python train.py --n_layer=13 --d_model=128 --n_head=4 --n_kv_head=4 --head_dim=32 --d_mlp=320 --vocab_size=3031 --activation="swiglu" --norm="rmsnorm" --norm_place="pre" --norm_eps=1e-06 --positions="rope" --rope_base=10000.0 --rope_fraction=1.0 --qk_norm=false --attn_scale=0.177 --bias="none" --tie_embeddings=false --parallel_block=false --init="uniform" --init_std_qkv=0.0414 --init_std_o=0.0 --init_std_up=0.0414 --init_std_down=0.0 --init_mimetic=0.5 --optimizer="soap_variant" --lr=0.0061 --beta1=0.95 --beta2=0.99 --weight_decay=0.039 --lr_head=0.00958 --warmup_steps=200 --schedule="wsd" --decay_fraction=0.736 --decay_shape="linear" --final_lr_fraction=0.05 --batch_tokens=32768 --seq_len=1024 --doc_mask=true --train_tokens=179600000 --steps=5481 --dataset="wikipedia_en"
Each number is 500 + 50 x the weight over the matrix's rms, rounded and kept within 0 to 999. Layers, rows and columns count from 0. Numbers have three digits each.

# q: layer 5 attention query, 128x128, rms 0.199, rows 0-63, columns 0-63
# k: layer 5 attention key, 128x128, rms 0.212, rows 0-63, columns 0-63
# v: layer 5 attention value, 128x128, rms 0.215, rows 0-35, columns 0-63
# o: layer 5 attention output (transposed), 128x128, rms 0.186, rows 0-35, columns 0-63
q0:496446530480567421498532520467573546423457454495500444468473512511481551512589398416489513504440571670406486575519503550555549554479449578580447535537546397541674492535515459478394436385516562
k0:534466554458485568472464525490457454434527457502531471580461457504507499475488475477456477516503415482505505547554535511493510496524559525478542480477568556501464524610518500458481532542457483
q1:466572509541457528509444467491500458562481500489465521527492517571513489444390484575543449486483411395584546443482512375497509416534520418452512470493442560493385483423560505500540538515604453
k1:497478552498433464487480506503492515454523510465485508465624527480468427502444491528463476503497529534547525461517545509518478446532436534499438458498516531395530472513503483463497459477531477
q2:580478497501483426447578509499578566443484431527503529518562493511513460567523461450391506555446635549429480566572586549494503574469411548588473489535528434540534583590436449511413486459479466
k2:511472495522533584491495457471537452515514462449498503588434493520537495584502498428472553553532452440512451623470398421439536491503559550468454505516542529565467566559493532505492557572483543
q3:465491492504483478485473451504510524471510523567513578499469575450531540514478449427533536550541516466474430498457475549501480481505446490445486496492484438436521486543495555530431499508521499
k3:479452421526508472518574509462466462513543518461459436584471457504530446521564566495478521443553494453412490591400447408515418495488506495545467474466490533466507530511496424536457482520562527
q4:400510567474529522558535519599522466488479514516536459452557486473468539482506478471521579530549462455504478410474479506492546571527484506497484517484419476431537466398493468625516428475484524
k4:577500454526431504536527542480457507505595450482489446564555523488507499462583463397483538452479486504432502506525477401569404559537529501520485431490504545521549483608520458472461501544576484
q5:554468525542461614513537515475569524465447522516428420483560514458480349526515459559509553378473510528473454541475500448564510575522511503526445387465491492505553407420487492641493456585513456
k5:500493541570454515526454446501539518463415538531495455499590450429517538506498567517518501470534495510536430555506511518449490560409543574514434475576503519601451460409416560546463509467503482
q6:469560547497587472577456504397502408482533418499479530473436489518503509531508521511523448549438570491536407577423400473523522502437417489375422469473519446467434550524521539458390543428386530
k6:580468587431458538439507487504562534454546587494453527456502470503515540518436440524448451578453570555453467451535522624486430479559524503596538512461469530489600576469517508488574552506413454
q7:434504551495556477502463476537533468480501443533461463505505569481463572458494508434494491553507600519544505533558468544476567531521487479471507553525442481422546536466541542606534448444468439
k7:518514476534379457558518564446479422515547379598500458487483505490516547528552487386480435383476534521382444460496538437488526538524469456500487506452496481516569525575518489388477469493503461
q8:414500565557472539608500446515556445516510392490363513558489523532446492584511462458552562564547623512520454529555551452439426521503421490541440514494505429477457590581559463529476434567533487
k8:554526431525515479512458508469470431370470426525502435627501511483469481447538504479498467452564442468448464585541415545487459461425437546493440482468457438536433493588520491491569499431526517
q9:538522540460561425541519476497487541550518525606488618396462505531464523468499475455446552552530522503458566352480581509487487439560488401564495580474480513513493546485446493435510495527631498
k9:482575474543398450482499558497435442596486452520463468587406521479546629470385566422488587502578422509530505509449469471418482532436521551563469559569448544514453491572387449478451407610504485
q10:415513529534490551478531600521490461477453529558540506629391468532585456385430469487457539542519501387555466587560497462490555431544513541508406519540521485527520476509531571544547613507466494
k10:471578568538534401528535522418469517560623472520406450450542569486551472473561530500568528416514535547522469448497532493505475586636400503438442490469518485464530513495553513459480472469587529
q11:503574389435464524481533478576442489576457432395444515551500395454507544536537478386464555559561510571493572452551389391530475512503525434532458535442483462570578530535662486452501595497467417
k11:521474411467438441439457517482472603512486513523565510504471471492522540393501504426447611559561428488538569474476404437582411475502519569598448499446424536427490443498500406478442519551554439
q12:439539608484502535531457508523480610586421473471465459559485512453439471607462552466542489504565430460477571536479458520481523456500504513485508510480477474440466555569474558527500419476433539
k12:497483436447518529487445513586421498526514480499523524509499568468475487423550458455456504478473463538436505526505396472490555475460492422502630584506444440507528530517491564520571567461541519
q13:496486548465567459475444564627489571539500490484491510447444480542435556510512509458526443540535568577585475479539458528452467551558468495546456539471512493446579569461515506464507520522463492
k13:525501421465479466548483569559510539505464403545481592532421491538482491460501548437463543529475600608584495457594547505531509516522457458511458529479481495518555554460510460505553429450468512
q14:494502473481459508529461588537459474468478592585555545442521538497423479552447574442429444405527442498471417557467533577574520451423482509478484543488495470603473522583500520436430490425469425
k14:479471443560493581461523536616486542437547560532456505479463490552430414568551477459456543457463530588505453524428520450568508440489487492482524489493487603491457535529484507475542474515520506
q15:514548479542440493510489513467477523492518433477579448532446503467490455468628507490527430509569438467419478572425504514526435486556512557500481487534397483507532450510516537504494437537540555
k15:540582566439533472399455550457537639418468613452550562502512492506468508524470494559590457562448555450521447539482505502506464543587480483542519503430534593424411434394511546443417470559484527
q16:534454545504488512562440464537525522478456449472508482494614459431444516552494559514479508489528540491550478405487515442496533537432401361482531506542545588480538492528491476529583451534466548
k16:538579517506547623460485514495483495527508502489498513497473519552443505527536494500522540481497524535471435559495457523508486545446578519494476470492483493602498413542434501434445500518528522
q17:508555490533515560455539557456477487470474453499421493557413484530520393454453441445505572489453528508464478547491429512537513533524535522540505474455474481540429529561490552502491563472509474
k17:469406486448529495485479487483442496464492540544480483461564478497465471412431510539476507488525454514575497436512527481484470526500479489470545542521495475462489533464569489466489494464434483
q18:512464527493510433559465476581479541438522504514529518405527553508512565530490469463524475500492454474533520458515558556480460509550520468550548585486482454479572468438453442515554466524551509
k18:457576505489451508498501464509510495569545477499529494470495511473549504583537434486503539558548492492491486517482519458457456516528513566477513478516507574383481466560519504472466516515503529
q19:420555498492545422550444572461414458465521574516533540424485503463491565379555482468546526530521370449513492415515510505373514522536524508423571584507489588454457521509550523525533519508460581
k19:512509528477502539507522544560525552488519497520500529448488564534484492509486455467476508484523555478448520474450563438561493484534491475515517439464531527357548497444522453466524420507520549
q20:409486548499564448445531502540520484537525487510508471442487480488506495456448577484497506523482457478498532515478516393461489449516582457502466514521555574472411517458542512458503551441511524
k20:571537560531536536434567553479490479521445511478502510452517531493412490513419410486490527527574542523526568491559514495507526487479400479526449552474511466464505515387506497475525511509494526
q21:479393432483527486458504519556412537556631492464524562455574498494537466499464444447535498537416524476475360427476622627512532512570508525431548513576499494459519524485519430507506531444559472
k21:425498502524483460560427521512465523543453496526481544457550491487548519469499530488505490486540454568453505535475538515546509480485494452516441530548550536467563519448487451507505528470416491
q22:395492525502603565527574545544506465533462523425444521426481522543448407489477513500433422438617402533500597471513478456500555447525472393424515479509505486480538499436498479428546520499564561
k22:487529511561511501494580508488487521532531511508483538388591621543454469453529521501471547511500471414515500506467539410617513498514515514520423520592447477450507491455556510531526534440471503
q23:409545504531477507562570526556504519485493478469456560415489496453519521362541611452510597493542472422531487485455586430478511470502513548531519494537511571471455489462493509631537394617491485
k23:451573505538520454508524488530505428552572480560484494484561505433503558489459562502499564542513405500461490585593460453445491511520468504513412549503544512563488548540465537466518386524500459
q24:342464591519563497452453457591535408508450583495512450516424460546562531528493437520488493502627434538517517540486504476497517492443591424452499571556488468410582454504558488465455521506587424
k24:529568552464413534486469487493447556439496580533404457486491517515567477495482560555495468467518484553534513451588532492598598441504549547493510475525472497448564487385570510527490464411579500
q25:502487457486545499488524537601499497598524501461544567439517442511551398628538471456456558461566550455421477560480492456519514464496420507514488507511523546454513498492478412509532559507519481
k25:472545521436533579506501448528518557539474488450499529537550478495504479527456539522449476523462557550502560546577417469513449414486413499511466534465513469508529563435461432643473597449487581
q26:564508462487561433498521423553468453464529522448486514296515448521499488541493411513500468545516513472487404460412467595473410562525395544533610516470462489409512435373509428493484503497456459
k26:544519445505472510497566562456492610444534508628421518420563518420475525483492439451486453520497629536547490419453601544542511557523448579558652472509458556513587458484432414473491448532564466
q27:524572471520447504475501494453617420491547544522584471463552520521484469548567555460542437481433541371441507514528490571460460572548450466455544521519467606474577473507452487547487449604512488
k27:590528445503441467371483539429555437488582547516473504450498499512537494509543448498502495560454497446413487455506412528524499518575475560554438424523474604550465515489462513477507441513531507
q28:567479480511495574525552461447528522502451560610582436523488584433545497476513520491532527531484536423461438502518491511446523544441584567518551429461475414529516510527479541489452540507447414
k28:477486557435479517504616481477461464443566509510501472506449560484472515469550500486530499557476497529557565525489449500470499511502437452504539395455519593450454507619482491502528468472466474
q29:508537521553519464506484518514491475482485498546474368438532474598521513542601419550519577475582369511491490484498427506502612470525514445567436489464472486584483535527510534439554553572490482
k29:454531482519556537573514483436446520518427486503570499500492427570528541546508568523565581439522423534474444520560448407522513542510479487519480532507496474473552470493516475490457538577629537
q30:482448484509539547516547500557495425534378527488418486430505496506481552475502536590441421494482674460491449601562483428488488532437588455516547447479562507438450444477430526423401465453433524
k30:568528504525480508521604541454533456453520503508526519506595546493433503525474477482448496440485619556453513552537560478501551511477460491596518572564447532496601446504534435427635489532550468
q31:428501433566484501567538508479569416438457510572579527537540605505472417402481481499463468465458554528527483433527612452501493505441572448630574474507347448555600487536572447479488466546455389
k31:532497492613524562492511574520521543497553512510477521529537462487442381507467539450524527529521529501417512473494493474476549479488543584459384408422567546611448493520512557464536424474481451
v0:501497446515501522518447499560505553533492441568451500516542494489488476548452514477506466507510483519555489443526532501499404432467482589550548525557428487497443481501495424458519511525510485
o0:432488516495478563432654488482506493399478556491506513479468538548496541482451478476518499429459572506465532622548478463509526521540450440507506497427491544508526525550480457459462462479518512
v1:502518478486482467553456497522469558492507501505484516579485547536477542487450447525500530453507521520487542524502545517498485479451485577515458505487510445491556412543520595510539494496557529
o1:522568504550484450497526478384562453557494504554551524494509466447437520548485517455523429449393517488560473480542508480501556522562419440490538512556403490537412495453446482501466490561492554
v2:435488578532434574485484557474467487572445529558468516512544448544504418490463489583508462475541520464473478499553523547494458498443491487520525521501538466453568496492531530531556471471443511
o2:531461495527558467522508513524511490543532480468479395521500497519474587519566514534571586415543457485459504523435477455580531442451634464541427441578460508558466515510526513444478496478476543
v3:464525491498508568476520498522504529483502508484508479507574452547520471513537532532502481469541467560514472594484477402516566479473481503450479447558525563440484495454526489472438444459575491
o3:546417510429537508509486482436536471503535471521529503508472439531567505490471491481561511468452557521554520446458538529483428542494569494528487498457511479502556536547545507485466592560425500
v4:486474467536457546479477526472436517499508475529442533518480583459441465575540561455473459509460463512495554488464528514515517483515550474509519521459479534537546478464497512501450510472456496
o4:501563524494574521527516489498561442501529503513458486508465500521523463475513428475467566528528442468479509521496499490484474489505515424460440551496566452501369580469422487510545474502575529
v5:563558482537513515472497535496483514489441557591534551489502482542501551454499564553524506549526482483505492562503500515533608575434511483485496477514480551525566457512521518498472510471496555
o5:519475500453523512495515521459443457491521437413406456461468488474576543424497473478520589433459448489504491513549489477470532521594452534571515599530551480427420577458520508559540517563561488
v6:543542578564450506532530523490530465486492503499472488519513471493469482485513476467541560485490594575480441532520512454528489517487456448492470503464439513531532495567482509470451522476489515
o6:441470479424553451531529509443524528489474410500507558477509462490495557490469431515566427482515425499477531519467510525467556498534491577427484519529480508516533578467482406425544460456538470
v7:444529454496568440500531553493458478558521436549470549515454522512522487527539540437550553533512484506446510504513436434519531482495524495488484526493460517487491541453581482511572570570478481
o7:580512457508447526521557486462539475515551527501493434465531471479410450472489516493469418552519504485527500526495560556452482596573509544491523425470581483418484447563464504537421368439510554
v8:480553537468521452495480458479502495517584476530531493452500482487558534481482448580514458532510440514431554551517471482496524529496428452508636501518528506523542548455478514491436498496517540
o8:537518513476477534456556487500529488487413477506535514495512528517472457502536492441482544499573578493512522476518441551485488484470497489440452524531549480443478422485471491509545534458456492
v9:492493447499429480511460486510511511548526574535456530518493539518486488501481548507438526495482487521490509499508514479497467554489488496520470509545462478511517468525493454486465491479462495
o9:464531518473569474520570575444554419469525513519486512539548488475478539540575460475497466483527489429458493505465535437515476392540483478525527464470542513588452580558450523520505548546537504
v10:529535541497528522465482477508444502451524503489542500469521495510511496456462524564491455481455470544509539499500557489508491469516509509491547500474548445500485491545537494483465487542478463
o10:483490460501561467536455447510502492554465506527419498555498522509521495540498481476508523502497557444517480582614423519513488593497479467491448553494486527434495518411514475538445568403479503
v11:518535433520489498481440499505508498527517452525463555486477540532532466487522464514459546463498427419546495531488490449511527515438562501485489542431478530487479506540543491509498497496565484
o11:497481477503546493491582524421469478486458537523560517466581495419498506456458435524507542494425626394495376432401478521462464529552427553526569510549507431521499464450535547520528437482555512
v12:471507492523506484502526478491537500535484531458494460482550452517522587526502521518480466483507440541526496480513538498503470531502484536585474470477468540498516469489557468521525535455504480
o12:512461510438422510504488506508569541532455586416494499600536481518496509486508529521494455566497521445413496529535492513490484499513539541505569564474586500417530529501457467468479504485523533
v13:531551560521520547503493445551482533494517452522466439495508504525480544533476454506514518461461508436492456512557496473455495526463480515561517438491481500515460452575534513480527442647486565
o13:540495438445514450537536528477552505544486640508452457532496541459466512490487550514476444534506484538562521506475441478521525508480491451486516487561425571488527513540503430562449547568494542
v14:507486501505487523529478575494553539474490513525499530543541496527431504484491502567516525501491546445533534457573495475507514459437492553513513446483500522509459496507467480507448517570490504
o14:519430481511506484501547443462437491520534520478508431525448513493501464474517482476506440536498423539465502538508536566488481461525517464510503566504520505455485466567553508471439528443525520
v15:582472511618488407464577485567502543477443543488429421472546565489494435496485492499517526501506555524472480480481586526538512562445426481509498538458494459499511512490517590494450530466513466
o15:463527354421529515455498459533448496505548480549555531492517506498486504527530472508459544515609382479472528461480431501520511439621476432444490500506504548530522462452534525478526490619561604
v16:561491542477550449540524503469483522532482496501483501480490478527507488502529475576523551478461527525550509453491554548462458553504459558526478480526459514490509520516537470484507469469473539
o16:477517505509452551491503497548483472456532434492443490540542519432468505498473540459557515526454511459439459477577459487536543444507525517520479593491535491528513539517480568487573417579559500
v17:589496501492503511491496497524485506463437476474488461539491448518476440490536489441494513479511496504425518480500494461504535454514514486569470444478477492543472499489534525507537496489441492
o17:508513470571495526496526533533474528592524417471521565443458502472566512476404502489544443536425462590554429533511434607507494539465517511472485496446501479487433473423558523476535478484542533
v18:435472541517434518459499471541486500521512495533487444519483513441513556573491530448460514482533528511455497538419510556567477520551482472476486448502449480473484493552517458497510555450552497
o18:558509526466477508556485506537548540475476471556527499413506492493486475524533519495467489468510527528440555423594535507385532462438485500518479530485515510502568516507400526478502377478495469
v19:505515518472521496506520520504551509476511512525543555467484483559483514471456531451514476490516515496502450537501507545450570520507575489527496519487498450503492497525527509479550508539539535
o19:510510520470493490461516538470458486501477537464443461501426517496570433499573497547496514562460502517510526463531568469521471485501470430494540508526508508534487495483453555484467474442563462
v20:439479525450465458462450511520518544572522483516558517468534433484491532501502511500570504512503456489502472491480534529493473544447470510513550548560527456515561483521499519487417482480515457
o20:450489560513491481427464503520539545428537453552486457545507475504473466490605484443477491498506529476482469570607489526552540506540494420585480475532476509508480494554532502527477544556473481
v21:526459505511542471505531448481503490570537487534507490511530438495567529479602507530474526505496482479532484531454534451532535528479561513460439540531512490487509497543550527500544418498523524
o21:490467512560427443559515502434538446493470440516425571454586443493426498518532473464494499484552611465415485434521466539547496566522490535578531474493453478554510511503536481530536482503433396
v22:467487521505507478446431493535491506441530525487509483569533454486488519469454507528468500488516478514490491566485506461504541505494448470497491535502473456474407461480476464503419504489463562
o22:487454517574514496477464553450485506595480464525572490383413530498564488498510445487496534455545533527545519443515543515537536521477480502557518509475487576463534606464481464476492601495474387
v23:552533514484472551500524522513566489526506534521485452468494544537490489472491427490523461504467545501496512481507540498485526490520491444463511457438525459501492497482462462451548538474463507
o23:489501563488471482515512549513510525488442515456466547539486451503580540539464528532420506459560434503482561446460428441519551430476548502516467437545515590535467549455483576497548534506578506
v24:556490430507519508505522491493483510505508461499521508502487513546554518542493498576521497503486471491475556500536520463523536499471511511560459499550557507499501413493541517498519474484490515
o24:510513533537505502518434536469520484595417478505478472515518473546466490401504501450537490531498505492480439523543487494548508566554465507485550495408477523515464555537537488503489531467469511
v25:508492517468443559459483517491521482476490501473517506553494455517506558556554553479533460521469568482501458448531532523527482493536543468526540501494487500532515523454434478423453461505498537
o25:501577599449547522471463470507494494450443537471514485548424505509445529533476450502440482516511444542532460502510467475466512480435462568497423450480463468521460522492506511467545502524526502
v26:478515470554510582522467513522580495565496448464446470508458533488482495534511503487467544539504491521525510463479498432547519471522513530496528427472521507515519498475559550503522511530457496
o26:484461453445441534479579513426508421511460554515535514527510546521493592474524534526533422521527544442552476543555465434441473588568561525418473458538494458526560531506499500492497462475497571
v27:420514548501536544469527475476525450477465507516552530549461545487543516471454477487523525559558461503553399537487463500472545415551521474439487491488541532510442504471489507483508510494500566
o27:580525514586524470496468484531453506478511553440472424466430563523521512420449580498566513457501522532488621455564574434556483569535560534492517499535421484440487549420527473550461532412489430
v28:535459486465501514470564505546479552473464518522515437536524471487464478488504485519447529578527551466498488530453527505482447485511492491490506519494477544531476438523496512486548502507491524
o28:507459519538472568530471463436476466525534493560462505425462485525462509556530524520532498388493473579448543446502494499457589474518468476499490464509523539518484534517516521490462598533506453
v29:441526484438539535514486537523471520529543554554504480471467504483505479465511564545480518568489515509461529410534468505468472484498523542484458475413472548567486511460512502474504504487434453
o29:469537528575444489466541469456468486500484569470435466545508511525521493532491499483517449478496442478493579546491501504470507545541554493552566515552479444472491540555565478536461567470555581
v30:474486524534511540489504497483532463531479618541577510489492532485454564470490480511522527482507463448446514582460480544446427493498459566465508492429493521424492502507406491505459539559446559
o30:536460480494481436394477486498446516462456479509438537470538515500510457497466476515467498453526569591514521458506593503557524462502491530461484529571541487467473440444478445454576548451592465
v31:455542415501501524506476524464498491562497516461502467506466485550505526445516554488498554539500498478548498527485460432569495497495527516503530588426541531584513476485474534480493543508513554
o31:559483572503541529501443512411498397415535536482471550575489499494482483514448538536496407501457470520488512439464555543513542484482506514448529487532508518387483592468517501487480534447414490
q32:466406449624577482592546541452533399367556519571509476540517514435387533468454405520483388474477535559480495520448502608435500408528481506495554364563332548477454364462539484481513466574529510
k32:538512502537533457505549555485465491512512566455510575453556513508480576479446531484457406507537501497490473499521475455454513493579506487511493455530482548490455526489482479490504432530484514
q33:557485444404532426584465534565515504458486479508536519586486555514435472567520553447531519470545446575472511500600484534456517521529508504442472423483501420476521555479500549485575516459522487
k33:467456494484468560402464450562517570622536506471554510470583515570585514596571521490560491423534485482565450443475576455458527452432478503546525488498504425597511535556525549519517460512568560
q34:460445524579489543455521424483518444481476526597535459553507539533485542512530440538429428461476470443477472477499571497464463474477537491518521491490443458525506473486481422451519520518510415
k34:417502443466515422420516550490528450577507552492517479497559493570489479450438413428482546457501496533521512492503525516540546486514465466463563473584491544525438566535478640473552465552456473
q35:471470556580567483649592552547520466468580572532461455470530609527417536420485473460476548549477530532527557530475474507505511509499500556604638417552494532558507483418476473556592518530523503
k35:559490509456488494420517493482531510560521516483455450497566399530617455454419407390423561466431442569477470383508489479548488514552482499542500549562558534450520511509481547410454454526562477
q36:535456563529509407545484452555557457576467566502535435488552480533471493493437488460478512519577481538501529440373465610555446505533533574555524596496547486586478503464501432514491496473553457
k36:496574550502472473495508483545450556494464526564495522563547516554447540494468441500394423468618476521516536501511433487574514402511435540587465486546389578469420437500493483468548434539446543
q37:564539501572450483553528490445412451468566545516488409399575516539506545531458504517434497442445513399529513583530475506499445520458542494516493426476584621521437489395426370527476425417403433
k37:403593463494523419590511497511459401496507465469386442592455550597447541448482459523493498480548453540466547546509501559646457487589547581430508570613473465432450490608562486491444447560475449
q38:474441524575567467564513472508509501494603393407498574589486441596382548409524498486504458561412530405465543441567580539517451468524570592450572492522454526475518469578400536492473475511560480
k38:513494554507392486437575551507623511519580539558434524530452532510581457509473533436486525493518435446497477629464528508442485502476523636557522611513529485461488577472543569544506609493602549
q39:466482569560560459466455540495475468457545557545540465473470532452457542595482537607471452525490442550444465535407578455523649517566480421482519506549496573438615454507398440538409538483446470
k39:480502483416518549470493422429464410468493520468549548527521451508485513390517514526481528507481599566474530448390459440509515474545487413467428410575477532403529504588490549465585419581457396
q40:433454535467427540502469400524428535481510554498521597498501477531440479488492463454459466483417553547513497425485561458592558479487523421469445449493604502475563448567577509508466447430501539
k40:560603411511458521485500529486598484519568528482498460526511550511519537539445576452471538429516482469550608578473492470505495602558524615449637555536471465504500539406554502462497511416537537
q41:502450540537541507510468561575548445602585442482527522496481551508552516399502510477461498585521496414421460506489569510488526505572444583444563514510424487510473512517520444561499542509579333
k41:528516549494467467482572450478603472419486503524509450517512561521420370547481562525549521527540455503563504454466524548474573577598524453603475513458536513483544514439459468556609509487544542
q42:436560504497500531546470509495393491519456534510502438535537572546511553456483499540502553536510464423486491484540467628495504533557490581528531510528432627523586474466460571517522542507537491
k42:432486425443523312493533463433483448602489550505461569469519468506428621602496489365439467481514484470450534420459492472554554544549513577444551464541525474490343480481543374356518412523404469
q43:546525527583574606358454550489429580537420497444468431452391488491443507490543616438518540522536648548473425470558385469448573564527447532471474426391500507509579531541504557564441505381473490
k43:569471473417556475496510532501438475517479470469539522509536525541522531454413401540505563547496388482530522503490442575543593485546567418540445552538582542443507481517403553487540441502535513
q44:497477474513558493527544536452407387544537552395421390406597468465391605502547457640581496403537476542591394472407512518595541595571435595411548468531538508492492488556484407537456498461522511
k44:607444516443496448434450440668546447459580423459518488557428509494396555494535511528577570440463451421526518453402452407423396446398468422479525534472530522590541481365462626570429529517527579
q45:522519389493465509492471459476459490546536483428480503537427461507562550596511565477548705541511371542482435552474462494540509458558476487416469500478474513495450517509510458523587519518478597
k45:441445488517534402432487463462595500490398517433343414486507479398396410450504506601415463504659537563471595517479544435519473451515506484574469479564489516454477523596464493489414546613577483
q46:500395445490515496585404522462588482586532494408528485403480551515427490563569526480492595540486508446495556412532477508422576618455516439561448423412479454478483499567479534488413459483525475
k46:443597551475432418440547436502386544527454408555510518459525500432534514414464515525504540494558506503566452569551654513544482533494556457568561556497551517547412534411530512544482541471463357
q47:498364541483625581510431533553522536485513484497469530452604471395511540505560488522512629441499552397509505508504473485449507469486550488484486495474553466456568605505493513582535526537488504
k47:500424596458542404493483539521489486506504525524464425492516472588496417422447483458356529504410410531479564527409536533469428489538575457446559392536499531563489596551445492472475492517518481
q48:554534464461549538439486488477508503523489488493537506440472477434542477524493576500536529537468475520428507450579511568511454523456471499527499462522536527521494556431518528485448488473527496
k48:556488563562477519566513464462522497482568546481435510502577489490498465392501524567531378507560440490457536473443499529467526464554543543424506445508469492490471521584462520504486504527563511
q49:505439492608450524423527533467548463476512473507511464574454525427484491538491479563517414519576440507501522470468568611532540502465555542535528451468447480502470458531492514512492474450553451
k49:510500479512501443495471578563503460540428508469590445443555529441446504451476454389529463502499515449471543513503437460523460453464528459573444485524575521471550557482472437527524498550389435
q50:511416392520527434587469518541515447454482479532501454477507473542537495532492548408516476468502450524455500459463555531483524425519483550458544494572535554515533467518530426469538462511560405
k50:547507518499539532515540549468499438390441545488568495556454589511463578576462466517494464503517543522543511492491497523479567558490524478602498528555483473475493540457435433457458483508401529
q51:501577476479541447516458516496484579526457490522504505444495510499542502472574539432526509503439509561497416468582449517514402490564469525489525512491514516446527459450555478511572524463438498
k51:613452521445501546372499421482575499460454482475609488474474462509596539603569467543577540507511516541530526504516576557450498546496493477501524495435503453545484483403482534540465528518455587
q52:447447478497532367511526453587487467462556519603375443449505548465494485475530527468492501501485525575490591569507479502453570469539454538565610395576484560508460411503440438573461550523513414
k52:434525411453486467498528611492453492537503510458476587502523466564509504564463460460429568575482372521468480500544513467545494457496467494463527369565550500522555501496450574413500438530496444
q53:480567545578499509468427563415635513487478471480463528562526516513473566536554499551561516499479532442418477421432472515523483496530473513472442504490492441469475531450519438491517620478356463
k53:523504528529524478570508567580472537595451501529489465467420437576558486550519536551441480400548439481524472512578460496474468496420428475583517543476542534504508391491432523485543439460514479
q54:560539498468517558482469561478497602596465491525539523487451477482464484596575587536531527491511472461556528505552496430554491553480573542404534615532392577495490420621517532500395525515548445
k54:605567497504555541493402357529567529489481445486549485480454484500526438488488497513585491507401496447465388482595543555494538462471426528501501557474533445520406532481526517562553541447520438
q55:653484511508459623581496571434458482544436499463486375564532540411506508421571539582509562525536445522428480405438469441489655478460589510477510515444407527491439515469528506417414553552468545
k55:437539574515368557537461523550474553438539511545521550505535601521524467482515573554505448445361545396607438472423413559544413448437584462424524453513603518492485486476453605526446505480396556
q56:567437591524544587497472526497552432468595507452411382500537530451460516558542504480508508477547441474464565512472450535498579506542460497524594423533567486450543506513467425515541516436471508
k56:533509488441610433467472484435509557576532616450603438497554613539404386405415442501481463502500506505435511469508484477524541512469597480425513482455416479518478480537473510484470480561580412
q57:475506426550393521452482604455576485389410502541495477475556508483559499531568522454481472438561444468547474413543522588465531533455386492481553477555551499532564423432494535498480553505467463
k57:466484542384460591576408380503569518504415444410549587525493455604560485566540641523491436407407527489552605489479534491488512477466538498471523546421550541529567494516526506466505533412566511
q58:546508514625585438595533560473561453532463531545411502496490434442454488527399484427480590484507608548474550432470534518505483455447444586540544500588491560503490454496363482442433431473565500
k58:549486458546547421466502493451530563561536373379458428407520568473517529460459485500497537611458493438506552582461562453481504559493460453517490559565452490480487481591530406500393441484511608
q59:517448523491519471376518498510507559536523504504519539444433445565602497565509607518433520554567565572466511454542516423434498523438519556470523474452623449486490559499559455481529552551557551
k59:483622445537510405434536496459562450611489480377420414453525538522520607447470483421499524525476385493350560556486636496506597564447536545534530493700388453424519397551507426405537369506553507
q60:565476536398514549587533529537414520593499436549444415605539384531508469600469413642538506476412544496564428444627439399599435521477524568524435477529467451547493520457485587482392508501510547
k60:578482512516396454548517562542458443546534558531499526556499421531494431423466531380507357534520488440521491534517468539475553591471548410448383497574462477466542497536512481459452496466495623
q61:483625522474528554505487622604502487432459500436549484454500555509575511626605484519519352537558477581620504461630482463535445524482534548500475574501554440444568541520464524474429454461367526
k61:455454520452539531556512546364539438511562443443546492539523531500577585464483477490457500490538528491449489450395501530528540494532456533558431546598435632436534512454599482460418460537547418
q62:458612404436483480501446525430517531563421503403514483465431468495503526468537577462546521423589377520561486525505541504537575473485469475595521512459492340393464384441525507561460533510493597
k62:483640526598517363448617477423566493441601537504470425477516593506443557486436593508474570501494492603438461460416484290565449452479372508573437460555438509502490566636404454458482493540441516
q63:469515464508437509448513449555470409488584486459544404526467405460517560430510518542511478539570466544487437444520416431532554412553521434512379583478541500574553513423495506484476538481540455
k63:483484577442469511441456461514505424548583559548535447504444449473526506553544559492524578574533367432450567444533480529510549544425593535546521507501443473499473591413474553523447551546500529
v32:452456409392454564498518501523550525566480426546490508450540546474436509425426547422554496414518452439511504518505610564557559584358495536520422492501478381550524450575545504507413542573623539
o32:528583532509423407528493461487479478510517623513572474442493463441413526650437646509537550489472496484526369481515566475469539559472495507444534555457496598520529455499523544483553416470439475
v33:446516467530592496568447546491472480517475468516499645371482482510450489491457344525480550551543585508611401477527478463564540406466544496541495528525551458439409457411623494502527505551461506
o33:526532551477413495453491450420559470463471535530524535446527623459694457601583554502451505504490406544548537445540531450428438546462495484601552429476467363538502518541418407498480556404540486
v34:574551519552538549480503486501655458586463499445487458477585443566473551412508467484595523491527568482440536595490517530540479487367467538482497491426402565581529569450449463368521467573478559
o34:588499556506588494603399483436481535482611585452517402466479516521492450447616494515515481458581457452438591446489484470497500523558570562517509508411545535499575608511475521496399525404575501
v35:465525454484600521563484652590447502555500533509549602425502411628464509591504608498390456578475459528462511486575539451517402429451418505648491511468586602442494511576443523646584533575483568
o35:487456389452493523428475411464592468461487452448449470499435471466607454454467494576545557575474552493502426549604460416470491493562424418451590591595538498467535598510436449506524404436613515